{"d_model": 448, "n_kv_head": 1, "vocab_size": 2048, "norm_place": "pre", "rope_fraction": 0.5, "tie_embeddings": false, "init_std_o": 0.00284, "grad_clip": 1.0, "decay_fraction": 0.793, "decay_shape": "linear"}
Each number is 200 + 20 x the weight over its row's rms, rounded and kept within 0 to 999. Layers, rows and columns count from 0. The size before them is the row's rms in percent of the matrix's.

# layer 3 attention query, 640x448, rms 0.0411, rows 31-36,95-100,159-164,223-228,287-291,351-355,415-419,478-483,542-547,606-611, columns 112-223
108,192,207,213,219,203,200,184,169,221,202,195,196,178,221,203,218,189,190,197,151,218,170,216,230,213,220,212,186,224,196,208,159,198,208,204,221,225,211,196,227,213,206,180,214,202,186,196,198,178,229,209,166,163,201,184,203,214,196,226,195,169,180,185,217,224,223,195,218,218,202,200,228,205,216,174,191,219,203,192,198,180,229,186,156,189,174,197,182,190,197,150,188,235,206,174,221,207,242,198,202,201,197,220,178,154,207,204,184,174,199,165,229
103,188,162,237,205,178,203,226,196,204,208,198,199,191,207,185,212,212,195,216,232,196,203,207,206,178,197,175,193,213,217,164,227,200,159,193,194,236,228,217,202,204,230,201,184,187,199,177,214,202,221,206,162,201,193,234,196,189,193,189,226,222,203,228,203,210,191,192,217,189,219,203,203,177,199,210,219,216,234,196,187,203,214,214,175,186,196,215,226,208,204,198,146,173,174,178,227,208,214,198,178,200,175,189,199,216,233,196,234,195,195,235,264
098,179,187,157,179,237,197,234,187,220,188,220,182,196,191,189,164,215,248,211,204,226,201,226,200,212,219,216,200,199,197,198,177,192,159,194,182,185,205,236,234,202,218,171,192,222,220,200,195,230,189,227,189,174,209,207,233,202,201,241,176,202,213,225,205,204,215,179,193,161,207,183,222,180,205,190,184,241,200,189,187,185,220,196,159,271,138,210,192,212,222,208,187,181,195,238,208,195,186,213,182,203,182,210,199,206,213,232,169,219,204,205,221
107,210,168,220,222,173,226,212,219,211,187,209,199,189,194,184,245,191,198,193,225,198,196,234,240,167,202,217,220,224,199,243,210,185,201,201,176,231,188,217,182,172,227,216,202,189,228,212,223,188,216,196,203,236,221,173,195,184,170,202,162,190,184,235,199,181,192,207,192,196,204,191,203,211,220,191,153,184,217,215,187,189,194,214,172,186,225,138,200,206,183,192,199,204,209,179,178,202,178,187,193,175,205,190,213,211,209,165,250,204,183,187,185
100,158,206,239,195,238,205,184,188,213,195,253,172,201,207,177,200,205,195,235,200,211,246,200,213,201,217,195,183,213,246,165,223,189,177,230,218,199,233,196,179,220,201,167,204,185,214,215,193,230,169,216,176,229,226,174,214,176,211,179,182,200,190,186,227,187,202,178,194,207,233,230,178,182,214,209,186,204,203,187,212,237,196,188,235,199,181,202,203,227,198,140,249,178,185,173,230,189,216,224,160,191,193,187,214,172,215,216,218,214,231,222,206
112,207,235,225,242,210,199,139,169,186,176,155,184,183,204,203,181,213,239,218,200,183,222,191,192,213,185,194,183,198,213,198,191,204,197,173,188,191,224,201,212,206,177,242,168,182,232,199,176,236,193,192,206,191,185,209,208,188,223,198,184,209,223,209,205,217,222,208,200,194,225,217,191,208,188,218,187,226,192,186,160,179,203,226,146,191,215,220,196,207,210,214,198,181,233,190,211,190,206,168,191,260,190,224,194,216,175,204,193,169,199,204,183
094,194,220,208,196,202,173,220,225,184,225,197,228,190,201,237,212,204,204,175,191,193,175,224,170,203,208,195,219,213,172,205,225,215,212,172,203,210,190,196,178,209,213,185,211,179,175,197,202,176,174,159,234,200,208,191,225,192,205,228,183,209,198,219,191,204,175,226,181,237,181,187,240,185,201,175,188,208,239,198,215,151,213,199,191,210,182,195,194,200,199,211,190,203,221,206,182,202,199,203,215,215,195,218,205,224,196,174,211,182,219,194,212
103,195,205,203,169,227,203,196,205,195,201,195,218,185,179,187,183,218,168,216,219,184,208,217,204,218,199,222,198,212,227,185,197,210,242,182,198,230,164,183,213,230,197,202,160,195,218,195,211,196,220,215,186,205,214,213,219,162,173,169,197,191,204,204,211,198,176,162,223,165,229,187,174,193,211,220,185,204,197,187,168,222,174,183,200,183,235,191,185,220,197,228,223,238,197,189,216,212,222,189,194,176,201,212,197,206,226,206,180,213,195,157,220
112,224,199,199,213,184,177,207,221,200,204,196,207,204,183,190,190,234,237,193,193,196,202,233,186,193,184,191,240,212,169,196,224,205,201,217,165,208,153,187,207,199,217,213,214,160,191,189,223,195,171,182,235,216,204,204,184,208,199,186,220,217,211,228,173,202,249,203,212,219,193,175,252,219,197,170,232,208,226,204,196,169,245,211,195,150,171,205,217,175,190,192,211,181,185,178,182,211,220,196,210,224,194,199,171,216,185,253,193,184,199,189,228
106,220,198,200,230,181,199,185,222,182,189,184,174,187,194,219,237,180,164,190,208,175,205,193,197,214,196,191,218,163,168,203,194,214,190,217,214,215,155,211,206,196,210,185,234,188,182,197,215,195,182,192,238,226,189,202,197,214,197,216,184,224,189,214,214,172,180,223,188,221,193,191,220,206,194,189,207,223,211,188,180,163,230,169,167,199,160,184,202,224,171,225,164,170,222,183,207,201,207,165,208,222,238,212,192,192,205,214,180,223,204,191,189
105,183,199,203,172,232,201,192,153,190,208,194,184,219,208,177,219,194,205,203,192,211,206,199,212,175,198,220,150,205,219,205,241,202,176,222,209,202,237,211,222,208,177,206,168,234,230,189,204,237,201,241,156,181,186,207,200,154,221,191,222,196,214,209,234,218,186,212,209,198,212,206,153,208,200,224,188,196,190,206,158,248,183,196,246,191,219,197,196,187,175,193,179,215,198,215,237,196,210,211,203,191,177,162,195,183,194,183,200,185,189,208,190
110,208,237,211,224,193,198,191,203,208,199,205,176,219,196,186,180,179,197,189,191,229,226,199,202,198,202,225,234,203,170,188,201,188,206,208,185,236,195,197,190,161,203,216,221,199,195,191,212,183,211,254,228,240,172,209,229,194,206,193,209,204,202,216,213,201,228,205,161,212,212,188,215,213,193,222,214,183,216,196,207,246,172,169,201,218,216,158,209,180,176,208,190,213,227,194,206,218,169,162,189,212,185,195,205,193,250,234,196,198,180,224,225
100,194,162,239,186,197,157,213,177,218,201,190,171,199,157,205,230,154,169,183,145,170,191,196,173,226,166,206,197,190,217,213,193,200,198,198,216,188,194,226,183,205,225,174,210,205,188,217,202,184,214,203,216,201,206,192,225,227,223,224,171,189,173,204,206,202,184,211,189,232,178,193,228,221,175,172,213,175,218,211,230,208,184,226,190,229,220,188,201,167,192,210,231,204,197,206,203,214,226,184,225,223,206,214,167,179,180,168,198,184,218,202,180
096,212,201,214,168,209,203,189,201,175,206,221,218,211,187,204,213,172,235,213,223,209,196,181,189,186,241,208,200,186,182,232,215,218,183,232,154,214,188,171,190,238,186,169,200,180,189,177,241,204,208,192,203,225,173,182,200,194,213,223,196,204,186,213,175,178,206,187,202,209,187,177,191,185,192,166,238,194,161,179,203,210,219,203,234,211,195,198,242,167,197,183,204,206,210,188,187,201,200,211,187,211,177,210,230,204,207,205,169,205,170,228,204
104,238,225,203,199,204,215,208,247,149,198,190,216,188,200,195,229,227,223,183,247,214,188,206,204,149,191,197,165,197,191,198,183,188,207,175,206,190,203,172,203,212,203,196,206,190,215,234,200,202,213,180,260,175,210,210,191,197,189,212,230,219,176,182,184,174,223,203,209,221,173,182,179,227,199,202,191,216,239,197,184,211,212,192,194,173,221,170,202,201,168,218,192,199,188,202,183,205,199,226,216,219,168,173,197,168,185,171,191,190,170,178,175
105,189,247,209,173,182,211,200,195,227,158,184,195,206,210,194,183,198,206,208,194,191,194,193,202,208,215,219,215,166,195,198,196,273,195,214,224,217,234,224,240,194,238,184,194,210,201,204,196,176,186,212,210,171,200,206,193,184,187,205,243,191,171,218,206,194,185,202,190,193,200,195,180,189,188,213,229,198,196,186,182,183,193,203,220,197,174,181,186,220,191,213,155,203,185,138,223,208,208,200,229,205,201,211,206,197,223,182,195,169,209,230,208
099,182,170,216,219,229,208,185,199,219,217,226,171,236,218,168,189,197,201,195,177,212,196,183,191,178,198,205,186,204,234,215,229,205,178,183,220,187,256,194,202,225,203,194,194,210,198,185,175,219,199,202,207,213,193,228,162,210,190,178,150,201,219,172,201,213,217,172,230,200,184,194,171,195,178,220,205,210,202,199,200,172,194,216,202,184,207,139,166,211,218,211,213,176,267,234,189,191,200,208,178,204,210,186,222,186,200,235,221,208,210,219,210
101,214,185,215,212,179,164,193,215,225,208,214,221,218,175,187,193,211,193,174,191,203,182,209,202,186,165,199,190,209,210,191,171,198,201,223,190,202,188,177,237,187,199,200,220,212,216,207,190,176,209,172,187,177,205,193,215,152,206,202,201,175,205,193,242,192,190,211,179,218,211,207,187,205,220,200,198,171,176,208,174,213,176,204,194,204,198,211,200,211,210,219,203,143,183,245,222,206,173,242,194,210,199,220,250,199,157,192,183,227,204,173,220
099,233,185,219,197,183,177,219,220,185,178,174,208,147,199,195,191,209,184,201,165,215,198,188,193,181,191,182,205,207,188,183,191,207,228,195,216,189,183,234,211,230,206,195,190,210,216,218,220,152,204,166,209,218,209,179,231,233,219,195,215,188,219,210,188,229,217,263,197,246,213,206,187,198,182,196,214,213,198,202,161,188,196,241,213,211,250,197,219,226,192,223,203,213,216,185,218,197,214,178,237,220,185,206,212,185,178,161,182,190,251,210,206
105,219,219,175,215,237,211,166,132,211,182,227,231,179,221,200,183,195,217,207,218,209,209,209,201,178,205,224,169,200,183,225,179,230,193,239,228,223,201,180,195,211,185,179,146,196,196,215,219,202,204,206,189,209,222,205,194,179,211,205,162,206,183,223,189,210,188,204,187,229,203,184,174,183,212,211,197,185,212,171,202,238,194,208,213,204,181,216,171,191,201,227,224,201,185,182,219,211,193,220,172,207,173,187,211,210,211,211,178,192,183,217,238
104,232,193,183,199,168,192,196,197,208,197,250,207,219,199,235,211,223,218,191,210,189,185,201,228,203,177,221,236,231,173,200,217,171,190,210,158,164,186,166,189,212,214,199,203,190,223,179,194,213,184,199,192,178,206,208,176,214,207,192,199,197,192,182,164,238,192,178,273,217,180,186,182,185,200,209,189,191,179,191,194,178,201,208,206,204,219,190,177,186,194,193,218,212,205,146,207,205,219,217,217,219,179,198,162,195,179,228,192,188,184,195,212
102,211,188,218,189,146,217,190,235,153,200,169,184,221,204,190,198,187,192,202,196,188,197,188,219,191,177,216,209,171,205,188,182,229,198,196,211,189,205,222,234,210,197,188,233,197,169,199,205,175,221,213,260,226,202,177,204,214,209,195,189,222,213,185,193,183,184,200,189,230,168,182,194,205,232,208,217,208,202,228,200,230,236,231,206,222,180,173,205,223,172,203,185,187,196,195,200,211,182,184,237,233,223,203,184,187,181,193,215,237,211,224,180
100,223,216,145,203,206,199,204,201,211,223,226,222,182,198,168,189,193,186,205,189,182,210,197,208,196,239,212,193,204,215,193,215,167,182,228,210,198,210,190,192,211,216,230,217,202,180,228,194,242,207,224,149,194,198,200,192,178,178,202,208,175,196,236,192,225,206,141,192,176,201,212,204,189,199,211,164,150,153,162,225,204,191,183,203,217,191,179,188,184,206,181,218,197,217,233,187,186,169,202,208,194,214,153,210,177,204,239,199,184,190,206,168
112,217,198,232,201,176,171,178,188,212,177,207,216,177,192,195,208,176,198,160,220,203,202,191,188,209,215,204,225,192,191,170,225,174,173,208,152,221,181,187,211,165,231,214,227,210,190,219,210,186,192,198,187,220,192,210,222,201,226,173,217,205,181,208,234,169,172,229,165,195,199,193,206,177,195,222,200,196,183,216,231,208,202,182,193,176,205,197,206,172,182,226,199,204,224,216,202,213,207,209,225,208,206,211,188,211,183,226,224,183,188,184,184
104,190,192,209,220,172,208,223,220,213,176,190,169,208,205,155,184,191,214,199,181,202,183,197,177,247,157,177,174,214,201,195,203,231,187,165,163,170,201,196,213,210,193,209,199,189,193,191,235,199,190,216,199,170,176,245,195,235,158,188,200,192,201,183,202,178,197,205,191,237,182,195,219,183,181,185,222,222,233,207,244,166,179,196,211,228,199,207,198,219,215,206,154,218,210,201,177,210,215,171,232,197,199,210,175,168,183,213,162,198,186,209,203
100,210,190,197,225,155,210,218,221,183,193,209,190,199,200,180,215,267,218,215,239,197,212,194,181,184,221,198,210,214,204,200,199,196,216,190,219,202,225,181,196,192,193,175,198,178,204,187,213,175,211,212,165,204,202,192,197,171,203,171,223,205,208,191,198,209,196,195,235,191,230,190,199,171,258,202,199,220,190,210,197,199,182,196,206,213,247,203,191,197,205,171,208,213,216,184,173,207,197,135,198,169,169,231,157,186,209,235,201,205,217,199,219
109,211,203,229,210,186,217,168,189,209,239,159,174,193,210,188,197,204,186,196,183,227,201,195,181,209,229,190,195,201,156,168,193,228,216,223,174,217,164,181,185,191,174,177,206,212,206,212,223,203,227,177,210,243,173,216,190,189,193,205,220,209,165,184,140,191,185,201,183,227,194,211,213,180,199,178,230,216,204,188,224,192,189,206,219,188,203,177,193,215,157,235,173,200,238,233,184,209,221,209,241,196,243,215,218,252,163,232,214,177,182,184,190
110,200,163,202,202,183,193,209,183,218,224,211,187,197,195,221,219,189,226,211,234,201,217,235,240,220,199,221,237,199,224,195,202,215,180,198,198,202,198,187,211,175,180,188,221,216,179,202,187,213,165,221,233,191,177,170,162,189,204,190,204,224,223,167,198,213,206,206,186,190,194,186,140,167,188,184,196,190,216,204,186,209,222,179,212,237,200,208,214,203,180,212,230,206,198,174,166,207,229,224,197,211,173,175,191,256,217,208,218,238,188,208,209
104,182,197,216,159,216,218,196,197,203,200,211,192,186,251,214,183,207,194,196,196,198,216,190,216,204,204,206,183,205,220,190,232,194,220,212,258,205,186,216,218,214,179,194,199,189,164,182,201,194,201,177,229,212,249,207,166,196,184,176,205,170,188,224,195,218,243,193,206,210,209,218,207,223,198,205,168,162,190,180,186,211,205,208,207,177,165,208,227,181,227,164,178,153,222,188,209,193,183,216,168,230,185,190,183,171,170,224,212,163,195,177,210
125,191,198,187,220,201,198,188,250,173,198,237,191,254,193,185,191,207,195,166,171,199,219,190,195,201,211,211,182,201,215,189,202,206,177,218,196,174,214,198,190,204,166,186,195,191,227,205,192,223,191,186,205,172,194,224,196,200,201,197,184,207,187,219,213,199,227,201,222,216,182,196,183,187,201,192,229,209,215,214,187,163,184,173,207,191,215,199,194,224,204,189,218,198,169,202,213,200,213,206,226,205,205,207,197,163,208,184,189,216,197,210,235
120,248,154,180,234,177,213,215,207,205,178,201,226,202,162,220,184,218,175,201,219,195,195,217,209,187,224,202,223,198,181,190,183,205,228,183,215,206,207,187,216,194,227,207,205,177,199,196,165,196,176,222,219,182,182,196,192,201,175,192,206,179,151,247,203,169,221,187,151,198,187,193,234,218,216,209,202,178,201,203,214,153,170,178,226,214,213,196,179,202,211,244,199,213,161,204,153,199,183,173,220,237,191,237,176,159,177,203,195,186,230,196,175
120,207,221,203,202,181,194,173,201,260,176,203,225,220,182,210,194,232,188,203,189,194,212,150,173,206,202,159,206,184,196,195,193,191,204,217,195,211,161,256,186,218,240,216,188,198,167,253,195,192,192,191,208,189,194,198,218,214,191,194,185,195,202,212,187,204,221,245,181,190,192,182,213,188,171,195,195,175,198,226,200,239,216,201,203,193,187,176,204,163,219,244,188,181,193,204,190,206,198,196,209,204,220,201,206,168,212,241,211,204,184,216,214
122,235,224,202,209,162,174,203,197,187,216,187,208,213,192,217,229,211,208,217,191,210,251,213,198,212,189,200,214,224,203,197,206,206,182,175,187,171,201,186,196,219,156,195,206,227,181,156,203,179,181,207,214,187,191,230,174,219,192,186,221,182,232,193,203,203,217,202,193,207,195,198,233,215,203,208,200,228,226,192,209,247,231,197,224,199,233,245,232,182,215,208,199,215,215,200,234,212,189,227,205,164,159,172,173,211,216,193,181,177,208,222,205
116,208,180,218,197,184,201,228,184,225,199,240,184,211,204,198,167,209,186,216,214,169,209,214,183,190,188,189,210,186,209,175,201,196,233,199,180,216,194,168,195,152,193,210,162,201,167,184,225,209,217,208,195,154,242,185,158,209,217,220,201,209,196,181,181,204,173,143,219,214,185,230,223,186,235,217,205,155,195,231,146,210,145,206,154,226,158,202,234,217,195,195,224,196,204,197,192,184,159,207,178,195,211,193,230,167,197,221,140,171,169,178,168
089,218,187,202,220,166,190,219,234,194,175,182,193,163,189,211,191,252,158,220,182,196,200,218,188,197,188,220,209,201,197,204,182,226,179,223,200,219,196,243,186,214,224,178,207,188,185,191,204,249,182,184,210,210,194,227,197,227,205,199,206,207,191,198,169,197,164,182,195,214,183,217,211,179,170,178,192,187,225,206,219,196,209,227,176,218,248,210,229,221,197,219,195,204,179,217,201,179,213,231,197,231,200,216,192,237,211,176,205,210,198,207,178
083,182,196,184,183,243,214,198,201,177,192,219,207,205,171,228,210,204,212,221,192,203,217,225,217,187,192,199,189,209,204,205,217,215,191,226,188,184,186,162,214,231,197,201,171,187,223,234,223,191,208,182,175,215,198,192,210,172,214,218,227,189,168,199,213,174,168,200,198,204,208,169,184,195,216,202,205,191,202,203,191,190,203,169,200,206,201,212,199,144,259,233,246,226,174,201,243,222,226,163,170,202,195,215,205,197,186,198,206,215,206,213,209
093,216,228,215,213,185,199,199,186,212,182,200,199,194,207,255,175,231,204,212,213,212,190,218,174,179,184,173,235,223,163,190,195,180,181,201,177,213,156,182,191,188,240,204,177,191,222,215,204,232,184,215,213,183,205,193,222,218,194,198,185,234,160,207,187,193,207,191,190,210,176,169,261,189,207,180,200,217,223,205,197,205,201,205,168,180,172,171,184,198,174,202,219,202,178,219,212,209,194,207,191,243,159,201,201,214,185,226,211,196,216,134,190
089,227,196,219,205,170,220,158,201,184,193,210,213,223,165,186,196,224,196,202,217,208,218,222,199,207,200,201,235,199,215,198,170,216,203,235,220,195,196,204,197,195,179,204,173,188,158,203,182,203,233,211,171,184,189,224,211,214,176,209,188,216,203,161,211,200,185,173,199,199,194,197,174,196,206,220,200,170,199,212,184,206,217,190,189,218,203,211,199,200,225,184,167,196,203,210,176,208,150,202,204,239,185,204,177,186,220,182,177,206,185,231,175
094,197,203,202,164,228,202,198,184,171,208,219,203,219,241,202,233,177,220,176,204,191,214,183,210,191,214,214,181,202,204,171,215,194,186,178,181,174,197,183,207,186,194,230,207,209,226,190,216,188,209,261,189,175,187,196,210,169,215,183,232,208,207,237,208,206,228,202,189,163,208,197,184,210,214,214,197,182,179,189,207,246,189,195,223,197,190,204,166,179,198,205,205,190,225,196,205,201,210,186,198,150,208,139,244,185,196,193,217,245,196,218,213
093,202,191,184,235,202,200,216,218,195,144,172,165,166,183,190,203,197,211,188,205,214,181,191,198,204,197,212,204,211,211,196,204,201,189,185,199,239,185,187,187,181,215,223,186,217,217,198,188,187,201,212,177,180,173,195,202,194,222,191,209,194,212,185,184,191,216,151,193,190,203,185,186,203,159,215,172,214,177,203,178,190,168,222,198,190,181,222,206,186,190,192,203,212,210,205,165,191,171,191,226,209,181,239,239,194,187,192,193,246,198,223,229
102,209,220,212,226,213,198,188,196,179,189,210,251,201,211,182,207,205,216,193,213,164,201,213,181,167,196,179,183,194,206,183,191,223,212,200,199,196,202,197,220,173,204,149,195,179,189,197,206,189,212,209,225,191,201,171,211,212,202,223,217,224,161,199,220,166,201,164,194,173,225,221,210,218,241,201,230,201,190,193,200,198,174,216,226,217,213,185,178,202,190,167,193,171,161,200,188,212,235,190,246,185,174,187,229,193,196,161,168,194,213,218,176
098,187,203,194,184,210,233,227,210,181,208,201,205,186,212,198,226,199,230,219,219,178,188,213,212,176,180,181,185,172,191,196,199,189,211,218,171,157,184,198,196,198,245,156,238,220,229,190,194,192,219,223,181,208,207,151,178,207,218,187,222,185,201,189,223,190,183,184,206,220,219,179,228,200,218,175,189,207,157,227,162,203,190,197,216,218,213,192,182,199,180,230,190,196,185,208,204,190,170,238,209,212,175,223,234,192,188,206,219,207,228,211,171
091,203,236,225,235,190,205,177,207,185,200,166,209,187,190,180,246,233,194,188,214,228,211,185,165,199,213,220,192,216,193,181,193,215,190,205,154,192,243,208,177,223,190,219,189,210,195,180,181,228,210,226,210,229,189,222,188,194,223,200,196,193,220,186,210,215,158,191,203,191,229,201,216,213,233,230,199,184,207,172,187,212,199,195,215,179,228,206,200,191,220,231,203,193,173,188,192,201,208,187,183,194,172,215,212,204,201,164,240,207,207,202,207
101,202,174,169,181,203,206,216,185,214,184,162,186,213,197,189,209,211,177,215,205,215,209,179,196,221,207,210,252,219,210,188,144,175,210,199,234,216,212,221,196,199,186,210,188,215,221,193,207,199,189,208,180,185,206,211,209,216,214,165,191,207,215,168,184,206,172,244,228,220,202,211,193,201,206,228,184,174,214,165,199,214,243,217,179,204,218,241,199,203,197,187,219,202,205,171,194,206,212,232,182,212,146,202,208,196,201,194,253,230,190,198,223
088,196,206,197,200,223,184,210,221,238,180,242,191,198,182,232,203,192,215,192,192,174,202,214,193,215,204,186,170,190,177,230,204,205,168,172,234,195,163,215,202,213,192,214,211,216,231,184,180,181,195,202,208,175,196,225,177,204,205,188,212,207,185,205,168,183,233,150,244,182,236,201,209,179,149,204,186,204,187,216,200,248,186,196,214,195,206,212,205,188,188,196,227,186,185,222,212,184,209,232,179,218,183,195,214,219,154,228,204,178,181,232,197
090,212,213,178,216,192,205,204,202,196,191,193,194,187,194,187,221,187,186,188,217,217,197,207,200,200,187,211,195,182,213,200,210,178,161,205,200,210,190,153,201,198,194,211,210,211,233,182,200,199,198,217,202,204,185,250,193,217,196,223,171,193,208,229,208,208,228,189,181,194,201,197,182,197,162,202,179,223,200,228,195,175,190,185,179,234,208,192,161,201,234,199,253,225,198,199,150,204,195,194,202,172,201,201,190,205,196,183,155,213,178,177,190
093,203,222,180,239,187,187,195,200,240,176,183,213,228,189,200,195,164,216,181,199,218,220,216,181,196,189,188,183,226,175,146,180,201,210,202,215,191,183,186,199,190,181,198,179,188,186,217,187,199,185,172,209,211,185,197,197,205,193,214,198,221,178,204,160,202,186,190,198,175,210,183,227,190,185,215,201,234,190,219,200,170,223,245,213,166,214,210,207,222,190,186,176,214,184,187,209,222,214,175,213,205,190,220,224,188,168,158,195,232,194,230,209
094,205,232,203,217,206,235,238,175,214,178,177,208,170,180,186,229,210,199,237,199,209,205,183,210,214,201,219,157,217,214,225,194,208,216,224,231,225,181,210,205,208,250,209,195,213,214,186,195,212,170,197,195,176,212,215,203,194,199,200,220,183,191,215,187,202,172,213,173,221,238,194,246,191,201,192,225,223,172,191,197,213,210,192,231,197,170,214,175,198,174,183,171,176,196,171,191,201,201,192,196,210,217,217,224,193,202,177,228,204,188,194,205
099,186,182,187,215,179,209,180,229,196,210,167,168,206,204,208,224,187,193,224,189,194,208,179,174,176,181,203,200,201,211,231,254,201,191,183,189,207,209,236,209,219,190,233,198,226,188,202,174,188,217,211,215,232,193,190,191,141,168,199,192,200,235,210,169,201,159,225,182,198,210,187,217,187,184,203,192,212,189,182,168,198,193,211,228,202,220,180,210,184,204,180,188,181,183,186,211,204,209,193,174,229,217,193,209,204,186,191,190,210,209,200,203
087,191,190,150,188,192,180,184,181,162,232,207,241,226,207,169,218,227,218,236,210,219,190,250,217,204,177,185,178,192,197,201,206,214,177,183,178,204,206,193,215,218,177,195,175,189,183,192,190,200,195,200,215,195,212,190,205,159,171,164,202,205,255,185,192,243,205,222,214,212,214,207,166,175,204,207,162,210,190,175,200,209,213,239,187,192,204,214,189,215,209,180,194,187,245,182,194,209,182,194,218,191,189,187,211,174,209,197,202,164,174,184,189
094,168,186,216,202,266,184,204,193,215,198,233,236,191,241,228,213,194,171,201,134,184,212,204,199,221,215,216,218,184,209,187,167,182,146,201,236,232,205,206,155,187,198,191,205,187,190,212,222,185,150,202,201,189,221,211,200,225,203,234,200,205,234,165,249,217,210,182,203,185,210,217,194,199,207,213,184,169,163,236,209,182,201,226,187,231,195,208,192,186,208,212,172,191,201,188,210,191,185,193,195,187,192,179,172,219,225,224,216,207,204,209,224
112,159,201,201,190,198,194,246,174,163,207,171,237,196,168,198,225,204,185,198,215,190,181,220,188,214,209,220,185,192,209,165,170,182,193,187,203,228,185,232,191,213,211,188,188,218,185,214,206,199,212,194,184,216,205,207,168,195,212,160,211,205,187,180,173,223,147,229,200,215,214,194,200,203,176,226,158,220,233,241,181,199,202,197,205,180,177,216,204,221,180,166,192,261,224,211,193,206,165,185,187,213,184,200,202,206,177,167,206,180,198,141,229
106,166,184,199,177,224,207,181,219,199,179,179,232,182,202,190,181,187,190,169,185,188,166,194,176,202,183,193,217,185,210,207,202,205,196,158,188,208,210,241,212,221,210,204,176,203,223,204,199,207,178,207,209,221,227,174,183,217,188,142,209,231,212,188,169,155,195,221,197,237,221,200,202,199,181,208,169,190,200,194,201,229,223,194,195,221,208,210,231,232,226,200,143,231,229,189,177,216,184,244,208,208,177,208,176,196,185,225,205,204,177,189,196
104,188,189,223,167,173,186,188,182,193,182,188,201,181,238,171,216,187,221,199,228,171,214,194,205,198,169,188,184,170,226,168,218,210,203,214,191,180,188,179,199,263,186,204,199,201,196,204,182,238,202,184,198,169,195,205,193,214,204,169,177,178,174,217,180,228,193,231,204,211,208,203,136,189,202,200,193,216,185,200,190,199,212,192,219,185,214,206,206,203,189,194,224,224,183,164,198,203,262,203,222,212,198,225,188,201,177,220,195,195,211,234,183
101,196,218,235,213,210,197,179,255,200,193,161,218,217,212,155,207,225,198,214,219,187,177,218,177,169,224,176,197,208,204,195,225,207,203,203,210,228,209,162,235,204,206,215,187,193,215,171,190,205,145,182,267,195,193,208,218,184,219,187,220,207,217,175,200,236,188,221,228,224,203,198,219,206,200,200,228,212,197,204,197,166,220,196,203,230,194,185,164,204,203,189,191,181,204,196,236,203,211,166,210,195,224,178,150,169,217,182,223,209,208,199,193
106,253,237,164,207,189,219,238,221,218,182,167,194,174,183,184,163,143,208,222,189,215,219,189,233,204,185,208,222,204,190,150,183,210,213,211,230,184,221,200,185,178,207,186,206,233,228,202,228,196,238,198,220,197,229,207,209,194,197,187,212,164,168,215,205,219,200,190,202,189,204,202,161,219,205,165,234,215,203,202,216,199,240,183,213,160,178,204,210,189,225,203,175,177,208,206,188,212,199,188,216,154,188,164,182,178,199,177,226,186,204,212,176
104,191,219,161,226,202,235,180,199,188,214,224,161,243,205,214,202,229,174,163,185,208,224,199,219,205,213,190,188,208,171,203,176,190,221,175,207,211,205,229,185,218,185,190,198,167,200,218,200,221,191,206,179,195,188,230,189,237,207,206,206,211,194,159,190,195,176,173,217,229,171,226,210,217,193,210,202,167,224,194,204,181,177,195,199,200,197,176,150,190,167,217,196,184,197,216,208,185,231,219,180,203,228,230,200,216,214,220,194,198,198,207,201
# layer 3 attention key, 64x448, rms 0.0379, rows 30-35, columns 112-223
107,215,195,179,208,188,214,213,188,222,191,224,195,181,198,225,197,193,189,188,177,176,204,232,172,205,182,227,212,194,197,174,182,199,169,174,226,201,199,199,251,186,200,227,184,171,206,171,184,201,188,200,210,185,204,185,201,164,195,171,208,192,215,231,196,193,196,191,204,201,161,223,182,199,221,192,230,212,196,190,210,205,198,240,201,155,201,195,191,214,191,212,186,171,205,190,217,194,185,193,179,196,210,186,142,195,213,179,174,173,169,242,173
103,229,230,219,182,226,187,200,165,210,212,201,195,186,226,174,214,178,190,190,195,178,192,209,215,193,200,215,201,209,205,214,163,183,200,197,213,226,210,187,245,204,195,209,208,190,175,180,228,211,213,189,181,181,210,205,204,207,235,191,200,187,201,166,215,273,209,194,215,190,179,197,230,209,211,209,214,190,180,206,191,179,225,183,195,212,174,237,192,178,197,196,191,221,219,179,203,185,201,192,187,208,199,221,180,162,206,158,201,193,230,163,216
093,169,188,220,184,162,181,215,179,191,211,209,193,242,198,187,200,185,172,215,199,197,213,191,192,183,218,178,180,230,203,183,226,182,158,207,197,222,213,196,193,195,217,204,175,208,195,207,217,209,212,204,143,213,170,211,194,164,196,181,225,218,201,189,204,217,186,192,214,214,234,209,228,183,195,181,225,213,261,175,184,201,224,187,168,204,198,178,209,212,183,168,177,205,205,177,177,237,189,199,179,200,196,240,170,208,221,170,236,203,167,242,268
116,226,197,207,165,219,184,229,165,223,201,211,197,186,191,223,106,173,233,220,175,215,215,213,187,203,219,223,200,212,193,209,169,226,192,207,195,198,167,184,227,183,188,215,181,184,213,189,187,208,184,225,185,198,208,202,215,216,184,206,192,219,183,229,229,206,207,186,184,171,207,183,222,214,206,187,203,207,192,185,196,189,201,191,186,261,168,224,193,206,203,245,198,172,191,245,188,185,166,230,159,214,207,186,221,233,206,200,174,251,205,193,190
117,189,163,195,206,226,197,193,208,212,190,224,178,180,184,179,259,193,163,187,202,193,214,198,223,172,218,215,225,196,184,208,225,158,227,217,165,210,185,192,178,165,201,222,208,209,250,191,194,171,213,191,229,215,216,202,204,186,184,210,164,202,179,206,202,198,253,236,201,177,182,192,204,232,254,186,197,195,219,194,230,192,186,191,188,192,219,144,201,191,168,205,232,193,223,195,192,202,172,192,183,184,213,199,204,198,176,250,243,229,217,189,168
107,147,197,237,217,233,213,212,205,215,178,242,173,209,211,205,225,201,196,174,213,185,207,224,220,192,204,190,210,218,222,194,209,209,206,200,201,203,193,190,171,199,181,165,186,216,199,200,201,239,189,201,168,220,220,172,210,187,204,194,177,191,205,184,185,190,227,174,214,209,231,219,210,174,213,227,187,196,212,168,194,236,218,200,208,180,192,211,213,231,212,189,210,216,202,201,240,213,204,207,193,191,206,183,219,195,214,268,238,211,217,217,202